python train.py --num_hidden_layers=11 --hidden_size=160 --num_attention_heads=4 --num_key_value_heads=4 --head_dim=64 --intermediate_size=448 --vocab_size=8192 --hidden_act="swiglu" --norm="rmsnorm" --norm_place="pre" --norm_eps=1e-05 --positions="rope" --rope_theta=10000.0 --rope_fraction=1.0 --qk_norm=false --attn_scale=0.125 --bias="qkv" --tie_word_embeddings=false --parallel_block=false --init="normal" --init_std_qkv=0.0304 --init_std_o=0.024 --init_std_up=0.0304 --init_std_down=0.0182 --optimizer="soap_variant" --learning_rate=0.006 --beta1=0.95 --beta2=0.98 --weight_decay=0.05 --lr_head=0.0104 --max_grad_norm=0.5 --warmup_steps=200 --schedule="wsd" --decay_fraction=0.828 --decay_shape="linear" --final_lr_fraction=0.0 --batch_tokens=32768 --max_seq_len=512 --doc_mask=true --z_loss=1e-05 --train_tokens=112000000 --max_steps=3418 --dataset="wikipedia_en"
Each number is 128 + 24 x the weight over its row's rms, rounded and kept within 0 to 255. Layers, rows and columns count from 0. Numbers have three digits each. The size before them is the row's rms in percent of the matrix's.

# gate: layer 2 MLP gate, 448x160, rms 0.172, rows 347-375, columns 0-159
# up: layer 2 MLP up, 448x160, rms 0.17, rows 347-374, columns 0-159
# down: layer 2 MLP down (transposed), 448x160, rms 0.156, rows 347-374, columns 0-159
gate347 095:133133126152083139074128145153127099138123133149153160156107121106132179120124167124138173135131166137109064114133146121112126136112144186096097139163155165113174121087132133156105133117123132118122130093167158146106087077157099143109168084122149146090131125142111152103111115129103138125114128187114143140157094128123124097168120101102107148148100113117110129150143118120133076173131165144125110112126126171176107151112101124115141140119120137097132124145118119152143128170102145
up347 094:146125120165078128121151126148119095126110155160156119136090156153121134084138145128172128091148182162126085110109151143083122110090155166129150169133124156141120121122117126095117125131100111152152135086111178145131139123150162140095142119156143147082162149141114140094151097135100111149139090161105098117151134117135124119109124104107077152163118154097084138134164122133151081154137140150152150109112126140115172137124100126131133162104092099127150129186148167137150129130137114
down347 101:099145107105128175148103158127148121132122144097147122146097145134160117136121119096114177176125160142108118121147093143135118089138162127138123113153132137113126123104168131136131120111122116129178108151104126144156158165123129094138161121065180161110156166051085124148118180109122158141139136132196152122113142162134119153161111142129138123129122149135109137175138122167155132111107164153163128141144176111103100127128142148094097139119127126113113130125085118122145093131164118
gate348 105:154167138106135107103138114147117117148133162093160126199118144137135136133127112129131159145155102157107098143152139146090110137121115130100144101119091131079135109196134079136128160105079137116107158102175152121095137116110146114115149151145108098104114163101125115128093106130087102147104141114140148106120134108114155141130142091170100114137103127124127130088129119158092096095170138135126133128142133154180159121134154110128174114129085090111100108102138158079150126155113110
up348 105:105178140124159129126137132127123113162095158108166096148145123140147139109158087128142151106146102172159125134141129102113099131118139127088135111084099119098132139157137059109140161107130108091129133132149136106137104155121165105133115135132098104096113158123117118116107107135117112157122129163084163114141115102094125134160137128149110107201087146145126136105126118136098108090147134164131126136142106137169156133124159090102150133146122080138127073100124192107147156121134077
down348 106:130170093141102160084110122093156151127142113144104159170109124147140151115159118153159119132090151107113161122103163167159151109102105138149131153134120138170112117124113136125162143144166162128112124154157140154151161087125149128136197137097112129181109143143156146136135111154087173106112145104136158106153100167113139098150137151123111131139082109110114099154152132155114109173120147138154120149173141149132124097142129153104144173122079117139138096128151128152122169152107124
gate349 103:129128106125104121139121157134145170189149104149108112121122116200065112134139099119148118136118118118132100090123127172124130160137127141155146103081147123104090126171089122139168162160136160124084107117124148146105099155134143097111138115128118122128164165144140135151120093115112126142098117142129087094151135083120142129168113129139131121088102108118075092106160094159098118172143106126122151108081128118123159149147175116122158149150157097143159141138130139163133143136146130
up349 104:141109097116101104136133157134124158179147096146115119115129101184140113132100087123165081116131127146158103076167123142122150137147113140145121129071131124097113114123125153135146144153121141118122103114099134165137108139161127079095128116164110135132179161145162147134085096118125109141096135111142102065131142113104136135124117110155171109132118101152080104115127111171108131139145139111141152117107106077117153103167176114125172099149147099112155114132137126176156155139137139
down349 101:115137126124129117125147103102123135160127112139089130148100064114130111116077165126157114092084101127141086147110130090143164134120106122117165149104121141131117107033144124178127145164121098126123101101165138136167119122111136102113170151133087141137177107119162131133112132116122130174102172176097085099100164165151123154151141134138109155115120109109126153102126082102148142147138118139120132135123085112124140131093104148120108123160140135137135146125127124106122106117169152
gate350 097:165161127128156126099136158146122079142197119095151129133145118138113139149087141094124099125178120124142111103102160089094121131147127143101097133164131153126132151155135107126098146114136119100088084126105152117124132103147116110133105098113182097138083113146107121089118112133180154154137123156131094140116138135165125103133144146138133146168092142139142149115126116154095111096121151126120124105125131135119145124116099154128140156098164108040088124153125123143116147185095108
up350 098:094136118156120130118151127130128093133155152125119101078151119167098156155104117110134121155118117075141162124107163098116095138148098160119063085135131107142135167160089106074150151124113161096095126101101145132153141133123088095144129126130166141168131103170138067114104137092142133109135136113156104150111156171140136162132105157145122179150097116111121153122148128137127135092073130119143121099117152115115130159134125168163121136138151125113104105153114114137130164137099146
down350 098:103132150149141120147120109144107099157147160133114176103104120162116099142162159124119160136109138151129101143125138108114116113118106137099144132131145169140083126162107122125067103199091111126101142156162167135128089181109112126119097156113108137145127134151157136088127127112122090169108142146147140133157105151138142102110155159139153132163102130141120121093154125127142083070138157089131113109141172131096136130124102122112160129117127192132122177148158139145166110161126132
gate351 081:104102108111111108154060126143149181174112120172139128140126088177151117107115118128150090128130121093135109126137115140108109122113138103156125119100119137104111104105137145135149126148169082153131125159157147102141142126139127157137070126154130163157084164141168097128125144107141110134150115120173141118162090123090133103128155132159147123132106120118136122139095113117168144093150134112108142126107126145091121095146121109123129111119070142100177202153084105130123106154141144
up351 081:141091153141137109070138122151129090074165126146135096130105104151120167149118153114138162117098151142111144091147131160146114106110135155130117124143114123120112115092099159123116111117112128118088180087132142134106131133157159095143112154096118131120161153148135161184135138149160142138138110132124142140144104132144119118084129161104128094112104139152100135117117140187163099146095160089123131067127139147156165075144120165087148101164172125134166150101109141132118122107120113
down351 088:126158126118105106080151111119130161164153150130119105125141144144144123116103141126093155138091141168131152101139149087165102111153154095107127148140146156157132144112128143152115140122104138160111114121129169177144088069159151125196129120112117170111110143152114129218128139114088136150116142124127145118130078162109114084132138111138128131144088125134101083123101157132125082167095130108140121140111144139136171119108148113097150106144128127120166121094121115120126163158149128
gate352 090:130099157121120146132104105135108075165112149128097115151147154093132097104143120128128140120150122082080117131113088111121151113126108134094138084096113078191142137132131059090176116138115100120119171165074101164113107106098136110131120136153116069103151133121161141108127077108102110127110120109108124148095128126126121149138108108139116159105127150136156159163102135098128139139137084167148157114156115143130148107121117149161136132145090105107123126130120119148087118157147119
up352 096:169145153125131155129103132117131101125092124141152099135124117116123133083118095135160127129139128130116153153131131147105116159148175121124141095074112168127118137147126098175164090135126076113143115077138103096113109130162199132136131140158126127128128126152155118114065085129115127151072145147095105134124148150120141126139083116167148144107126163176126094159088152119150137151122096159135119124121100173103087145157149148120093127118104120106160157121164124100130109119139150
down352 100:178142104148133105131128099130143200095133141081138095106109158111093148139139127125142125118119149113142150080144053127114111129130115160137111188110121134120136171089097164115151083128177144184172132138142120143144140125133062160119096144122139169094148150139141113114127088138148118130135137128089135097106099148126116145129098117111150107121084144117142141139140125105134139115143134111118134141114139105149175144135133119124141109106109159162092178144129114088101135125108128
gate353 101:134180118123132129111183140130173114115128119138174140121127180108153141159121137103151115108180159116132115129147093136111161131180094162168132126087160136095123119143137134137135102075126126136086091139145122146117135116118130089108086125093095124108112085123114155114119119141089092147092156111106137137131123125173101120133109117112090110153091128114155093109112140141133166089105147079132140102102120142106114130141105098118132120163123094116168119137110066132137176119125125
up353 098:154124109111129129150080110101110158147135120130107110175115124125075101108155112123124136126090133151116142121130084113160144122135162114118089133143134126161128131108122154169175122140156113147140108086119106114119099131117113181129146148167167120123168169120116158194144161130145157107131125147153075095157134140125123141138172166110154145105132117107117135133067091107143084139134105160139116133153166151135141144114114137127100122076135151129093138160149156150129075145158135
down353 094:083147110109112179107091151163127123136147114106102116154106159096155162148102169101133182109111136120138140133125152097153091142166116173126105137101128141174091103147131148125144125088148112146141116151170103152144089148114128147147123116138134178153152135107142137127154124147098123133129180130137131151093116129097098118152123143131120116144127121110105122125113106149142136172090181092116121102120134139119124105132145123077148150188137087109128169160147138176098159106098131
gate354 095:135134107121134150135096134123139149135164147130079140159134190137142134122094087146139098093105146158070120119116179123185132111133136098127136101171099094139115123132137137158123143145131107116165093121104139107129114096155108147151132122133109111156133134123106116127131105153088146147116111144123109195126120148167127114107152147115169087143111087147124115176117134075127127115108098135156107122108137142090117123114102136130136114105145117106128128140149085139090208071131144
up354 089:130128159142105097145126157146110126127108116100178117095139110136126104119124164106108121134155113130156157142121103149109114167120143142130122160101170112100132145110119122084130123072121162139119163151149096139128139167118168073141106142126142136077135148129142173126108134093137136138111121097114166094144141062102138146157111128108108159111144146099150128102088132170130115144126115140104166132117094131155128137167132113145128133120104135184147117119148205110183083132154140
down354 099:137120096098142163137088183160128136162200092134097120121120142124096134104116108126174144118133107169131095108108126145147111176170158144160128108143121119095126138106164133108155109113164115110116082113144139155144177170147126198095120131101110084140144137130100126121127178138144125136083139122152093137122094131135108112123143160110123108132136126134119125173128127133102151110123125095123138146098153113106149102115126164115140130117149104125143180125158121123103172094086130
gate355 081:108129083103118114069110159151102152124140108128180150102103098156147115102150110079143124145104122161147075156149161118117132118163116162150146172089155093161134158130106130149091150119135114099099105162124175137114125142108136107105118144102164123113115106140137107151095122104066128092146140126139127098120152157097120115123110103076155146122126120108128112113117147085137160124106146126121127140151127114082139115132126128173122095141139138122165110135086132136145143170109186
up355 085:091109094144114134132135109152094156117152125138162137074115160170137139133185161095120156124142188160134118134160140152094128110142103162158167135125135129127132133141116170145108128145115152090129137134152159134130120157103151127128074168090127138091113115149125106137097113115139112136110116124152158106131138103108118125104101077104126170151099159137147131132127132088111162125098134140080122103164124092092163157160128113131106120148126144083166073137100171131129145151109138
down355 091:128127117122141123129099130093111122128132149158092161166139127090104136118148161159100138109138157132129135129139155138139111097101098165154152168126113076130161138135108165118110133146123127148159094113097111095118112132143088084134120164101114104138105119116171109134116082055132066128147180169109150134115141126132116180120134125139107092160115120149123135128098152162111140156154101108157073099143130085130157106140109109113099115156118137127147116137105086109116093139122094
gate356 095:106127139117140154132117153149085105081108142072110092149067139113154126137129106115138142159117114124112142129125126123170146166088120092142129117077161099119134138131144078116094158082128135143152114126146110171089140117142155145123095139136156132148136105120110142152128147161113118111128121149104097108130142117086124178148140121110114108129209143140150140147127121158161105181121157168127141139106112121141144144145132136116092134172126119180138113102146140168148071131144122
up356 091:160092138128113124124119164130099094107148123092108112179121095109129122138138120114108147123142136106157137165100134104144166118097133094130082099149144129128111116108157133156076120086118142099123125126118155177083105118127148157132108115133127113127139136108117138106127116152123121097146124154104101134160125127085138193130110110137085098121199157109135136146143082211182110156153173172122152122130119130116111105127138159129136112170123118140139138115132128133086104158117145
down356 099:144162130116122123080144097092080171159128112139091131161133137181133106112124132160134146091162162106100123082139124140182106104136171137108148114140140105109170094129110097136145138118122157128140104145124150130170116104145115114105156110129144166132171118165106122117155152118158112148080123145135110103070131093092144125136130154140106171151100105139129110149156110084146160122126137133093131114120118113178075170128152115155103137106139129132132144164118116102136099116156138
gate357 098:146150142133146139144091107131131168127106137169120152109150147079161127136140078123121116078136101168158083140115139142147119155129137145110131092101107089138113093122161101131110143140129157128091127137139123143136112130069113172119118112135112127107159160112116133082139137120126170098123119157080186170188075122147143137129172116152109086139108184101129119131131142162141159088144151180134129106112111123133148134141139130157117123102160095113127134145127164111102125132137130
up357 105:148108151105088118158112100175108129111124126165163140145131155130109141101133159129128098112136139133106107114118166115108116118131100086087150110139124123092087138135123103128155097126145126139165104141144160152140139125128144133104106115092141115119117153112159142151110147094126112138140125163098184156139130139106179070182157150146113116123134125125098127079068124098152096099157144208133116104157099098121111117146152090152143109114117153124172093096118130131129144134130154
down357 101:131121202110123085137123135131112146141170145124134142138124092061142126100144168108149136109104134118091137133134128125133102120143111098108193083138099134192117119110087116144121100138134109124119134089076113119147145108121162122113187089091138147136116139091127131150178119103114125186162092136113155149135103145148166135127131151152125120142165083133155137142104128154167132153136103108136126122139135092128113118131178122135133141148094140091136102130103131151117147113115127
gate358 090:126111120123138163122142115111154133151134091092138133113136142061083130162062155128152111120133138123133142127141126141143086123111118149171141168104183091127136123152093089152117143145137120154157099114126138133172135140096186154141168113119116152119166110169125145147095112140107161102129144145091080133143130151090148151140120138129169162131134125162112158145119127145139114154126116091143121077147135139101140125136155068140110101125143148155130101135121118123065155142104112
up358 091:153135140138101144107130096125102116141135123074128159100128170124104159139095108118164145090115096168119110104119129134141134114145164079146127188134141110160144102140102128074111127116159105188114118111123126130157127145114105138149131103127115122105126153137163144166097109125118158135159114145086163123156134170106151094131148147112134110113126148147133142185130100123113119155136140061143130108136156121098098143136099154156115090107158135129137129072113100123072169150111142
down358 091:082171146130119129093142151103156149080122142144101092123098148131122052116147114144129103105172158085106133115132109125074153135152125134115115115140116106131148134094149131145127106132111158117122129151123123166131121150104161122113145104105115102152133130107124156137146123101104140163105129106155121114126110092162139128113131153136120131120133124119097111092153113127141167196130130149140089191118088147131128119081103163120079139117152202138170122153133173106144124107129134
gate359 090:167127126131149144125140186104156100137138143108145103167103137154135106125142129131132141150130125103139154137129162178133109147143120142171119173134156080152120088149137117143115121136159120167124164132157102115121137146169117122119112087127093188144141141167136119129126127103144207123139168171152084134128113146096102105103145145176137128116137091156171181162097131134149134116085148113161095138133134137141131164127092120136148150119126157136137115113132118184141110126147103
up359 093:142120123150144164137148146131150076116149169122103137114160119107130114145123110124139094136102093150143112109139123094099156095073118105099114082155108143162144148133161085145177116125042108087107152115129121135105138143144136137135113120146174124115162126124119137137098109117132098133121074100176127139093128088112126144109108125146127074096100147118124131137161133115158144145157144123133132167119123112134134079158124156132103106125116089112118105168112165134097169153112154
down359 096:143117149156132118131120142164143136147105155135158106111149113134181089148096082147107133105148129132168147093082119085123113120122141136156135127139146122104085150170098138129086091097139143117128110104146138078124112123099135118099145149129156147143153158120125152176101102120141155156116161160162112138125140113153132096137128116104126112152085111092143096123121105174143093155169156159129084113091085148147125169085110102126116106095128129114126113128121116104114121128074078
gate360 115:092097108141141120098150070129098168143106144157146144130137116117130168099156155099112095106141075140118151129117131164143081168137091145159151153128123148096136152166142139154144096080160155082115133153116177116129126085129132116114088099149128135087143136082137140115154116125182130159119135131085125140099138154145146127116083120118098116166169131113120153128139132129074123076155119133132152128134100126146156094153139125119118103149101118143119113122110164142113104138142093
up360 109:136118132134107152150148150143109100135140136125137097148129169153079096160149105146118151109077174134146106104134099096160156082103124100126124104096117098170123124121128155127135136164108093153128144093173122179136140178133123111107126164097093109125115132123134129127094137128092102136148129102142140118141097041123116151159141118122116155110114093156137106121142119119163098201102121141079113126136125111123144165113115111110134115105156113122096142143152139111166155114156140
down360 103:142085182129134178169123129142123110133120109159120140088155123137115095114117077145132161097114153115144110115154112131106159102122154137104142127106121113116111161143122136134125103108118145148151113088176117117139083153099100140123130152117143083097132133151165093149151124135162111158117146131104105115168124113103108119103136102160153123130102081125137069099106098094111119109090188149121148083118176142118081151121124122147114155133128154088119137090133175103134153116135126
gate361 084:129123112115108137081129108107116159122124107114124169086145138131121088145168129110087142144121139147157109144146128142096103139050109116133150146173130092138154144148108089160103103147125081168133107131157105128086143119143178161095141150128160173161111103146152153100135109108135131105176136156119131111123139154058119100120104125146098110116132107135153130128063155157113098115126137151145126124129131135119144125150147134102101146115142114129169157092100134153140143078113137
up361 086:102148088158130123137146150126167092130140104126158104130064117162104143177139081068149067085161134111095152099121070118129136101139135180155165127126182125117133143107124125164164103094153173113160141101111107157157111114131124141163132146124108122110112178107104158119153115126126117116096147131137145153161142142129120097136186136140152136120096136177145126144144130118140108104116124166103113127132102119155107129129119123137129122129089124136161118128119107084132120135142129
down361 093:094133118151123098127142105163103172143125128140134171095113149166099093146120126117078132124118143112112075140142161109157123125117137130103162140108139197090140109098117086197120099113145164091123086112156115149149078080146099145154140111116145110164176087129105166139097125113132114103119111110122144124091157107143155123141105152121111130117163117137156138103117110082119148156114129179116117100122125132111155136147109135105106133133131082148140121144146150098120136130150137
gate362 096:134131124188109101141143078141120114152166119114145140109113091081146150117184146096090130147122098110131163120106116115153120138145138178133140111138137138123158153110122153115112118098133131121115127119141134087115083117182101078140156114173185161129101137159126136117124140174100166182127134108153110091099119113091093115088143132111131107131160123124147108133116169125112117130131131091099146142150148147133120117141120156103147143158101069121082137106105112169132119127109136
up362 090:140129161114149108106143161099117144100122128141095131123173138137097149129136133129104109142127119107135112112128151130081161125116120125136103145105068120135098117172146127108143103189149144129134079129152101142113178139112137162126117163094060071188134150111136139147113119126150097121089104159139147148155143103116156133150109123137096109142067108126135158132123127160115142098121167113158127136118112078118150145126152102138113120096152168093180147132143155097113128108147116
down362 095:119113164124153152093148133130135116120082107149115086153130110097142126188133109108136175141097181134113122147152124176086127129147141168160111105083110077122137164140172075127127144129113081140128107126127121150110140134155139124132116120152161124111162122149163131126106141148082130122100108145170162092131130130128114132108098132103151139127155114103110142110137096113080136049085140079122096135157134134155116127110098091083126141122126099127115138129122126094118134119133128
gate363 086:176165105136100097151100131179152119137100123101142136155147116095117124152140126139113115142141182142106142149154144119135157143136136088156114155101118138155134115097158128140147104091097117136098104132132106149166133131125121093127119105075128167172145133141111094115142112141134090164099109113155112131131117144161127150130146142123159163155149123098189073122095137105172109124131130107130131123105117114127151106050155152134124171154104099107094160161152099133108115092141115
up363 084:138143127138151151147143099140123132157153160135145146101127154110178133125158157142145169139126105149152111138145143160086156122134126133108153127152152159148155118131133113132110118143131108120139130108138137141115114103183125142142154057130098142095133137125136161127161188119162149162156111171134157098139115109121133124118154123150136087103154132101089157094128134129111153179134145125179140110129107108160096219164138127152111152149136102138140176111143122078168108115130140
down363 089:175117093119115123110121151109113152074125130138126133095114127171140105097117104120111124120192116127145134110106121129139137165120173124131117087147164113113129155094102141095090149158093152209082123125116100146109090145132160098105143124107123100109106084122118131118124104100125097155123156134136127097132097158107132127141105145121142111112181147108105133152146126118165164096113145177054124107136118116126134114164123083126117098146110117106150162133140141148124088136125129
gate364 085:142103126122124117139105128066106105050125112133094107095124141135122111141126152134131122127143112152150181115118117151149127159152137115186139115161101140131167115117120122127129103100072110154146119094157121135149118140098134120118112107100120135174119105147133132110139090157139191177130096115108116091098152093152176183096117124113090106134130099158149105157144159158113141117149094129112139113131145143149151096105123184112121109140103090103111117103137149129120117137161110
up364 085:178153144123131093155100138140169154120107131117158188151125154124144138121109130123148110142138100101149125151150140111123147090107139101056100133084146103156093104118089122076093145163148134108110087114094142123111140135126147131147120175149140166124091141105149131117140178098104143133110137130162144167110115143115106097131156159155132170144131163140149151146107136071117152118103160093096081139126145097115132147122113072116130132143142132133151126125141109107132136137097159
down364 087:127128173130093126136135116123129115149159148136127114131150161142118167139093127139127150116145156144154142132106128138160118164091120102181147128155143131132153138126135114113103124081078159107095132089101139119121096123104064096153093104135118106127155152159114157130135146118115148099136149093108081115150198079133173100126092087103141126138125116131149138132102138123127136071135104117089087086114145128163107138139137164135139147119135102163104157121111153107160171098145117
gate365 090:201127111141116114115093123118143137152102106162178107146102117140074131097133116109151145124154161110142071147131111106143108078155108091148162159127100102093136125143132106151099172097125173110134116145132109150128153097130101150139106156127148142165115106118117089127108136115104112133098104158169123132158126122154124138158129150108106141143099153137118095164067139125128113086133153176109125112161119139112139088126115115097102123136109117103147095119130141089077140106110151
up365 084:164173079132138168071112141127114104151098089152188170103153154147132152120145133149132205153104159126138113169125106127122136140149161107131097130099152111131113133141091132102136136144118149149126090152117111134150150155125131181074112178162140120153120131119121113124144107121139149148108134120153149110124145120115079142123088159163149107107115102146149121116121106125144131107155105158079111137138101132079110072102110113125105133109121164109120152109160131120132122110113118
down365 093:111153148123117106116095112122141109117137133085145118152122145173127062094097157097067119154139148144145101124128140119149091090115129107173145130157130130123100157153107121147133082127131133121153138122159122105123106125116069128139088082138141078133113124130158116130156144071084127140075114128155126128126113105123126101163116096137123121092111110141100119156065117149091132087103132122087097150141125103142159083104160121146120148129138120131106112135143138120138109098180142
gate366 115:115150090150144129133120118125116080115095126105103093102123149124098152153110112142162141134141143106159153110059136127137167107147121145163130115136135139116160156171188149163124106129132085135130120150125144079128129118106126160149176064138110118157135144120138159135144156118162061122123090156134065137102110140120144122112138123138135137133132086102175120139149153139137161117122114134115109102064138114078109131110143146150100138117120114127092122152150133142153136176134141
up366 109:176109133117113113113116100167090149118130130145125091129151132102123164141111128090067143099117079119117145107141155133126092143135118153080173131131093074140145146072134174096137123087125127173098121154148128110093132086103171149110104115158113105138147111100134140133134145105110114141126122113081139144152109107122166111136138140118129128126133117173100112156119146126142133126108135125086100143126144116135151106067154157134123138091073087158159119093150142103135113141112151
down366 101:148160085080127112110131108138113088157176184153122100125167126136125114174135130158105114122171138114100127140097119093165158145202146099150140110118130128158136090138132122123135114162151126122147144103113104084076150092132128142125138120113088140134161094145122119135143140134176130131123107114122130114086103110146108116103154140113124153102141142096171137125117093097165147152150164185165166106172125142116131134162138117113164125105144150154114127131148156125140143141147104
gate367 092:153107135072134138116124140110135128119167154146112117106131156080142113155116108156156136174135162159145145138090125099093083127150148130151095137125132073136167127135137108136123113187135108104158143135144120112143140127128101094113095065156147150112135101154146141120133095155106115155117122135164152178117114126141155124099140111115127071109142179129179087156163139198112141117115138117109096111149128151150145128140100101123117126106172121141126146136147148143124102166149138
up367 094:108127107122099156172123127157103129140088158153126110129160108181114125122149123116099167110112146101093108111145127128136148138144108107094174096122089133161056133147124150160145106101128126136121133142128131157137137140113107148128146175135167105152141135134099110117144140099165104113132173104094124075111143133158130130123123148146148176129110092141085131107137123055116143127140110137115147119103115122112097075099133176107175148137100134117150108123129152115138151100066118
down367 099:119100143145139083152122129136142115141150108107172141100128115085095153143161115165148130162135131144125173117128126143141124094122135125123140083163154128189154144087121127120146153194123100127132135094135166141151135148127125139148111114142166122129116126141125070137084071146145098111089106132128105146129117146191187117102192131092171098116135137158148086132110147163111118149111134116132117126119132165141120112134149123129127110120156100134109127148133140092143151162174132
gate368 112:114124121111129137130120102123120129112135128127086138103147180123181117118120132146152159150126066146101142132126128136109113149157136160147072152172105153169115162104127149104138119095131110150123139122117138091137143106172147099187110133095130082091118127125151123143128132154132102141168140086136157099130144144127140103119121153136113125105122142061121131119091163155124121092098119138151113070126162167104153144125135077120117149115153147120109137089057133119112125147105161
up368 100:152134141110075101109117126153124140118139148123106170131152095124154131150116102136132143147109182115134117146126143094131096106094134128087126088103098103086104114102161113130133095144127145130131124087134124123136160135103111109144150127129138143105161128102113081138122134126131166119157112177127126153156086122116063144073059117137136086124164142151118165108113120096141121124082129163127166103098131119119112162116123164135158101168088129148133104128078113169155144134125110
down368 100:120118157105139087161119132126158125127137125097082148124118109126106115102124168111160126149142102114149135098096088107108077104122180106162179134138133137156168137139126150131143135121120161128137140121107103136123141154115144111109130121082178145121132131096072123140146155118124127131132122160142114115126139144149113192099135129105153126091107113116091089087151144141115113114109137145136155151169124193102186186106104126107101147160137158132156116153092141117100088115153119
gate369 101:114106133092116137150142079145118125119164099097116131174075121138136141122147103106165125107187095135108104088124108124117185123168119166103128118093112123152099111161081125088164115138161139136157102103120109107131125127143138106173106126088114119150114112147090127130101131181090139127170179111108133161134095150123137119099167096079131131137168120126120117148142103108118123135120129095143121067123147111094126134098114106139167118120165136095130149122113131130121122102154117
up369 110:143085103148094104096156169105141104146129168181161100112131110128132118139116160085081162174088128096137137149172132109144081148098152129118113161161142100115104158132180131131132171125129144130128174132151129084124156169177119096119131159165151122117169154139095098141125132119120139112125094134116089142111106117163137125093131141137115134112119133114108150080155149132185092122090144164137131148136138129148084167107112156134141141129121133150136127121140140134127139106109137
down369 107:056173131132144126143093142096134084163161149121097145142104117184140136131127103134168096114097108127133141116133103145149145103161147132113156130091080158174129108160134114103120113134112121097136078085080142135147121150137126113125152100161133119102148170184135106126117143093116114128147152116148124138115160158116146135127122106147103112178176163128146098135113130107164134170099084107119129142141131137100091103102141073121141112124110111141154115141145096157142139135130125
gate370 092:111116109140143113118117120134135105140165132103166125172123162113143108152147117127121122063139113079115101151130121163117130150103104140147124095106121141111132145124154109121112137113137142090088167121129133172168106115132128138109143107087126131102145135151109094130117077092128118123138155096150143094126142120120141145129119149154127143115059107085096175115130152111152145139118182084090099149174119110114129091107091169154085138101119136133145169163138093120096128106177148
up370 091:147129134098149197151114150180165164109107128129117093098105097111151133120115138110121134167118137142156144099087105114141123133143123151129093137106131116109117113113102141081112147133111111130130108135127159130132130133138139105141123152148161101155139105087143098179128184120143116105176143142156126088126114120165123126100136126117135118142186113122107114124164084098146107118126089193162130132107158202163101152153137093096169099106120107127147130106120156116138120114131147
down370 091:153135158128111142094139132152162128163164125134065132166117155136123170130135108100137125106128179137167136125168156150140132120110103182113152116169121128111137143143146104107108115135133099143112166150135125137106113074133090221145111113131103166126132158152145123119181161097128126131160149156125137108135124119096141127102131118126124118106090125122103155140154123192161145114125112097160136135118111131120127147104113142137111193147089103135146142177127125118137130096102133
gate371 106:103159143131117117157129136097105118114123085140135151121152123143137144105104113128131096141123119135185153110103152119139171137159125159118125174123085164152127117152148159166116144140098144156115162148145156089134131151121060076132113086164162135153090133129145157138151162153097104160120095137120108148140076149112141088117138148151097138085162126109119159099154111155105105146103120114140094114095117080117106119113177126133168139092154140121116108139110091124122146129144114
up371 106:155092139125163110092120118166115140123128133079133127147115157100142106125114126112112168139137108137086131145117111103124109111054110105074136155141151070100106133132121172135153148110169122119102066145119153128121113107116147163129116134081124125103166113088115102109141127118130124086138125135088123123141165137140122129136123121127186136164135168149151109152107134135151137158143124160137156150181160184130123117159106115099124103130144108148123134083143184143142095110116128
down371 103:130114131106118133152076131085122169169157141123149098147127114107124177181122151143101136126105131124105105144106128153107158130132091153134132114089156093161111142136132145128177142146134117135132110126107113118117136120105157160108132115111178131135162111101137177110080077130112149132134112169133118153184108135118121106101096137137101122086130130126158106123105127133075134097182132092085087154163118138120141147163100149085103135142134133148090113138127119104156171102139107
gate372 098:121152157125115168124164095132133094090130119079112123074174116160131141107116138146133092133140142152167115099126105130103115135106147150130097108141087141142149139132095180082099141104111073172145115117158176104134117126142136119118177146131146107179129124123137110133117143112138115136142117152140145110096139074121150104127101133096108138175104115118117102087121140165112128113143123088114068144099155114123110151156138186156167145138143126112108104120145141106083131124137124
up372 087:124128168141141149167152105119116109128170132114162117123126153160138168068098132122166102151153131105137093138105141161163136173073108172102175162084162134121139137119130142109116133108126151154135151138178150087140096124127138120125149133140166118136120154136130114132112137157125098156144098143121153120160111108129161122081124161155146170147133120164139134094092148126071140120131099133156107115120133121133149137131136131159176166116138129093158137077144167128112076137150131
down372 092:130149111125139128110192087127141106112148152099143095134144158128161127103116118139113156125120134090141132170112131163153120133123117140094119182108136105112128123125105119134144162106168119142123122125164171106110127115156128104123144104133157138137106125142089139155146132125119104178155101132160140124110118150139165102111138115119080173105080109130110099104092104103153148177141082135097149144098167143119122127148115106108136155106087176174118108156130134070183086120129144
gate373 090:055126164121078106131162124162173140119137131102132122113118150124139140146124126132118147089114190125109113138126099145082118141070144149124134141116146135133135128173109102115090128143097189100084119121142104112117112110134119167120118129075122134166116124124154141157159131138123100117154118122130134155107163118097125110161105127126154138114091142130117101146126125144104129166133136147105079101083157143122138093118132166117162140148098127123167107138088130136092164176097167
up373 103:111131152122113091129119139153122125162112114140127137135119165172133099120143131141102164115099132138136178178135099117108124201139142135102139176170102118099140101162132077142100140123088183126126145121171101122141151188134156145114125155159123111161106150122155171131177132175163123106153135159127154155144131126137133109158114122132166132086139104144152119135075101132116115139168122149101129129122154126131078131116122152153134149144109120107101147145124114088135144095101135
down373 099:162100125114143149114155163159129106159168126122127112155140112107140151131122113110121126111087093110176117156154138107146139124134111111088133111132170141114090107146137150168134144215169134123127138113144130086121137075116167156159108124094111101105129156132113143138135131129119120165127161109147096125114140128161126125107139099121111109125134142119107112137113111140143104135118087131162141149136099184088087144114127136109098189135158167140151177164079116120087110101152132
gate374 079:131103160126109088134109078150108090140134162109135139097127138128084137092160146115164128134106119115133115099106114120137164110136140102162096119134131133115128165091126102149145114132145070121147078149125111118139099123137080149106103107120142134127128128133144173112070124113098106101111131137107099099156201136111137171140133157113159115120127122079157090158118152107117137136110129124113160163131147168119123140160096136120103154105110146141110066112108144160102155130182109
up374 076:133125161160137110132093104125116107097132125151085138098099108121164132133141093147123157092092126146130104148138147144121151125151101140121131157145149130084115132086121130121156162107116129139168092169109124166207158098146111151151162125088122159127142138133102155089120106093140119100154115162132155140123156122138151118104141117106139097099108114165145132145146136100146094115137149096085118169080124077119096093126115151128116133110145135093146079114127114181168127102112138
down374 082:129115098159139156131143140108169117143157130144124128133053112164139122094106122176130107112123088122138100094114098101082126138159142137112124137136139098130151116154177119114102172164104143108086123113099102170144137139163136103143086127114143092115107172157153099128103134167121116161133123127143160114137136116147161114147152081110186138162107124097136123108131100174126115119126085132088112119105100124171157108132163093140121120091100099161119158120132147145138125118107115
gate375 092:118141136112134150158115124115092137129190123057128107106143153122111110113130142163144071116154116123114168080078125126126110139176105128142148127102092126147135121089159138129164140092159114148154103138131093151096142130150143081106076118116099147142176090168155132154128130138113129110105111119127124162135104163135062116128113117119115135127153150132142140117144079163114131133142122117094107159142156124124149141134126142185112163114135113163122145123171098134113105106140159